Part of a small language model's weights.
Architecture: RMSNorm before and after each block, rotary positions, tied embeddings, capped logits.
Training: a variant of Adam for these matrices, 94M tokens.
Each number is 50 + 15 x the weight over its row's rms, rounded and kept within 0 to 99. Layers, rows and columns count from 0. The size before them is the row's rms in percent of the matrix's.

# layer 4 MLP gate, 320x128, rms 0.086, rows 126-129, columns 0-127
097:39 78 62 59 51 58 29 42 60 29 37 69 48 54 33 35 35 48 67 35 49 45 58 58 69 46 53 62 45 82 57 69 44 52 27 35 45 96 74 58 43 52 27 36 12 41 45 57 34 64 62 33 60 57 29 50 44 50 38 66 65 34 59 54 53 41 40 74 71 24 45 77 28 21 53 61 57 46 74 41 67 40 60 33 45 35 37 35 52 54 81 49 73 32 33 35 40 58 48 62 62 57 42 56 26 43 66 49 67 56 50 35 46 58 32 24 54 58 65 32 39 56 45 35 28 80 57 55
089:38 58 22 33 44 45 56 47 45 58 64 46 22 70 50 35 46 54 66 49 21 30 48 72 64 31 70 50 45 47 40 77 87 55 71 27 50 69 66 63 43 62 56 40 57 41 60 76 51 67 35 54 20 16 67 73 55 57 37 38 43 30 62 60 68 38 39 60 47 25 48 13 62 70 51 38 29 43 58 30 43 46 51 75 63 64 62 39 46 36 55 67 60 21 56 54 65 38 48 55 58 39 62 38 48 46 47 61 67 61 15 47 35 71 72 64 29 42 38 61 38 38 65 43 63 44 41 67
102:06 50 53 37 61 51 15 50 44 53 41 67 55 25 65 20 34 27 67 30 72 48 65 44 57 55 59 65 20 37 38 54 64 44 39 31 60 61 44 47 73 41 43 41 28 34 53 53 26 57 50 51 88 32 51 67 37 44 53 52 72 74 55 34 73 41 34 43 58 62 53 35 63 31 52 52 61 37 42 55 34 78 68 34 36 34 52 43 39 66 46 60 46 50 49 51 57 78 33 71 45 31 65 25 53 55 39 52 47 54 48 67 41 31 62 48 50 61 62 43 53 19 50 70 32 87 39 34
108:75 38 34 70 34 60 38 59 41 62 39 45 70 21 41 48 21 52 48 54 48 59 56 47 49 71 35 54 50 30 54 60 60 63 59 67 56 68 59 42 48 57 50 53 49 52 67 47 50 52 61 47 79 66 68 33 50 44 40 57 76 53 35 73 85 52 54 49 71 51 68 89 50 53 72 61 63 53 51 41 61 77 75 37 49 77 53 81 54 60 34 79 38 87 60 42 25 82 43 49 42 46 31 44 54 41 56 70 75 51 59 34 48 53 24 58 82 50 45 33 34 74 54 61 47 74 51 45
# layer 4 MLP up, 320x128, rms 0.0865, rows 126-129, columns 0-127
105:25 58 58 66 40 38 26 64 35 29 57 48 63 37 27 42 81 60 61 69 70 67 35 59 69 37 70 49 49 65 31 62 74 63 67 33 59 94 46 19 73 64 71 53 31 40 35 38 51 75 45 56 47 66 41 36 51 39 48 58 73 53 62 67 57 35 51 66 59 63 53 56 40 40 51 48 45 39 49 47 53 28 45 51 63 28 47 61 60 70 52 65 52 51 43 66 62 33 39 36 52 31 63 40 28 36 56 45 48 48 31 54 56 64 00 36 63 58 42 48 51 28 82 34 24 64 55 68
086:21 53 65 37 67 59 35 41 69 48 97 75 52 73 46 52 62 44 73 35 34 60 52 64 57 84 43 34 37 48 40 77 49 57 57 57 43 62 54 34 52 30 58 47 47 70 40 35 53 47 32 57 57 57 20 55 33 69 63 52 37 51 52 41 73 51 48 61 43 58 29 40 69 47 60 66 49 26 79 77 55 68 54 44 37 49 50 55 55 49 41 37 68 63 55 44 65 42 53 70 79 17 40 52 40 73 45 33 57 66 61 43 96 56 60 30 45 45 40 18 50 55 64 58 47 63 47 77
108:57 43 66 38 66 47 52 79 53 47 55 62 45 51 66 47 28 38 33 27 51 34 47 42 61 39 26 37 25 39 61 19 58 52 60 55 49 49 19 53 37 54 55 17 53 37 37 55 42 41 83 58 41 78 27 56 48 54 18 69 60 44 73 45 41 23 42 53 43 57 35 58 32 70 63 80 54 68 60 77 37 50 35 51 19 64 28 23 60 48 40 31 41 36 48 43 53 55 50 09 68 58 44 35 43 55 48 59 42 35 23 45 64 56 43 22 40 48 51 52 47 73 55 58 43 68 34 27
103:72 58 58 50 68 37 49 42 43 65 47 64 27 83 68 60 53 67 41 63 40 51 45 62 46 35 51 57 49 51 42 61 47 73 58 74 46 13 46 75 30 69 48 61 60 48 18 63 70 55 47 55 26 75 68 60 52 80 68 42 55 39 38 61 49 60 43 42 46 38 70 63 65 52 55 45 61 12 64 67 49 35 30 34 74 52 63 81 66 58 56 77 42 45 30 52 53 39 68 35 53 56 35 59 36 60 70 56 43 46 53 85 48 48 51 33 17 34 36 33 35 41 39 77 63 43 38 29
# layer 4 MLP down (transposed), 320x128, rms 0.114, rows 126-128, columns 0-127
103:46 46 65 51 31 47 45 49 48 36 47 46 29 62 39 35 60 50 71 73 66 64 45 32 61 30 58 71 62 50 23 49 62 88 51 50 57 62 58 25 75 55 47 65 42 46 30 32 44 50 31 26 45 52 24 44 46 64 46 59 83 50 54 36 47 53 47 52 75 81 55 55 54 65 41 49 71 58 47 32 24 47 53 52 48 40 68 85 46 60 53 39 75 44 44 72 71 48 33 60 50 20 68 50 27 32 45 49 42 61 02 67 40 25 36 49 61 56 65 36 54 55 76 26 63 60 45 68
089:71 55 50 52 51 42 99 28 34 56 29 38 19 54 42 33 24 55 38 70 66 54 61 67 58 30 68 62 66 25 44 34 53 51 52 44 50 77 54 78 66 64 36 50 66 45 54 52 64 64 43 45 03 36 57 38 36 62 30 45 58 54 67 42 31 59 44 44 65 31 50 31 61 39 52 40 56 63 35 52 45 63 61 43 55 61 50 52 28 33 39 63 68 51 51 43 67 32 60 59 19 68 50 60 59 69 25 62 51 50 20 56 25 46 48 54 55 49 57 43 55 38 46 31 61 56 41 06
104:64 40 44 58 57 41 39 46 57 43 39 45 54 59 72 37 61 38 46 47 29 49 46 55 66 58 34 71 17 60 54 66 47 42 66 33 46 44 50 72 42 63 81 86 53 28 60 49 38 52 66 47 23 55 41 64 72 50 48 61 32 56 66 41 51 49 33 80 27 45 47 05 50 44 47 58 57 50 52 70 63 46 61 33 24 47 46 48 49 41 54 68 52 56 31 73 45 07 63 53 23 65 35 52 96 65 41 43 51 39 27 39 53 34 68 47 27 62 31 43 37 36 48 41 25 64 37 36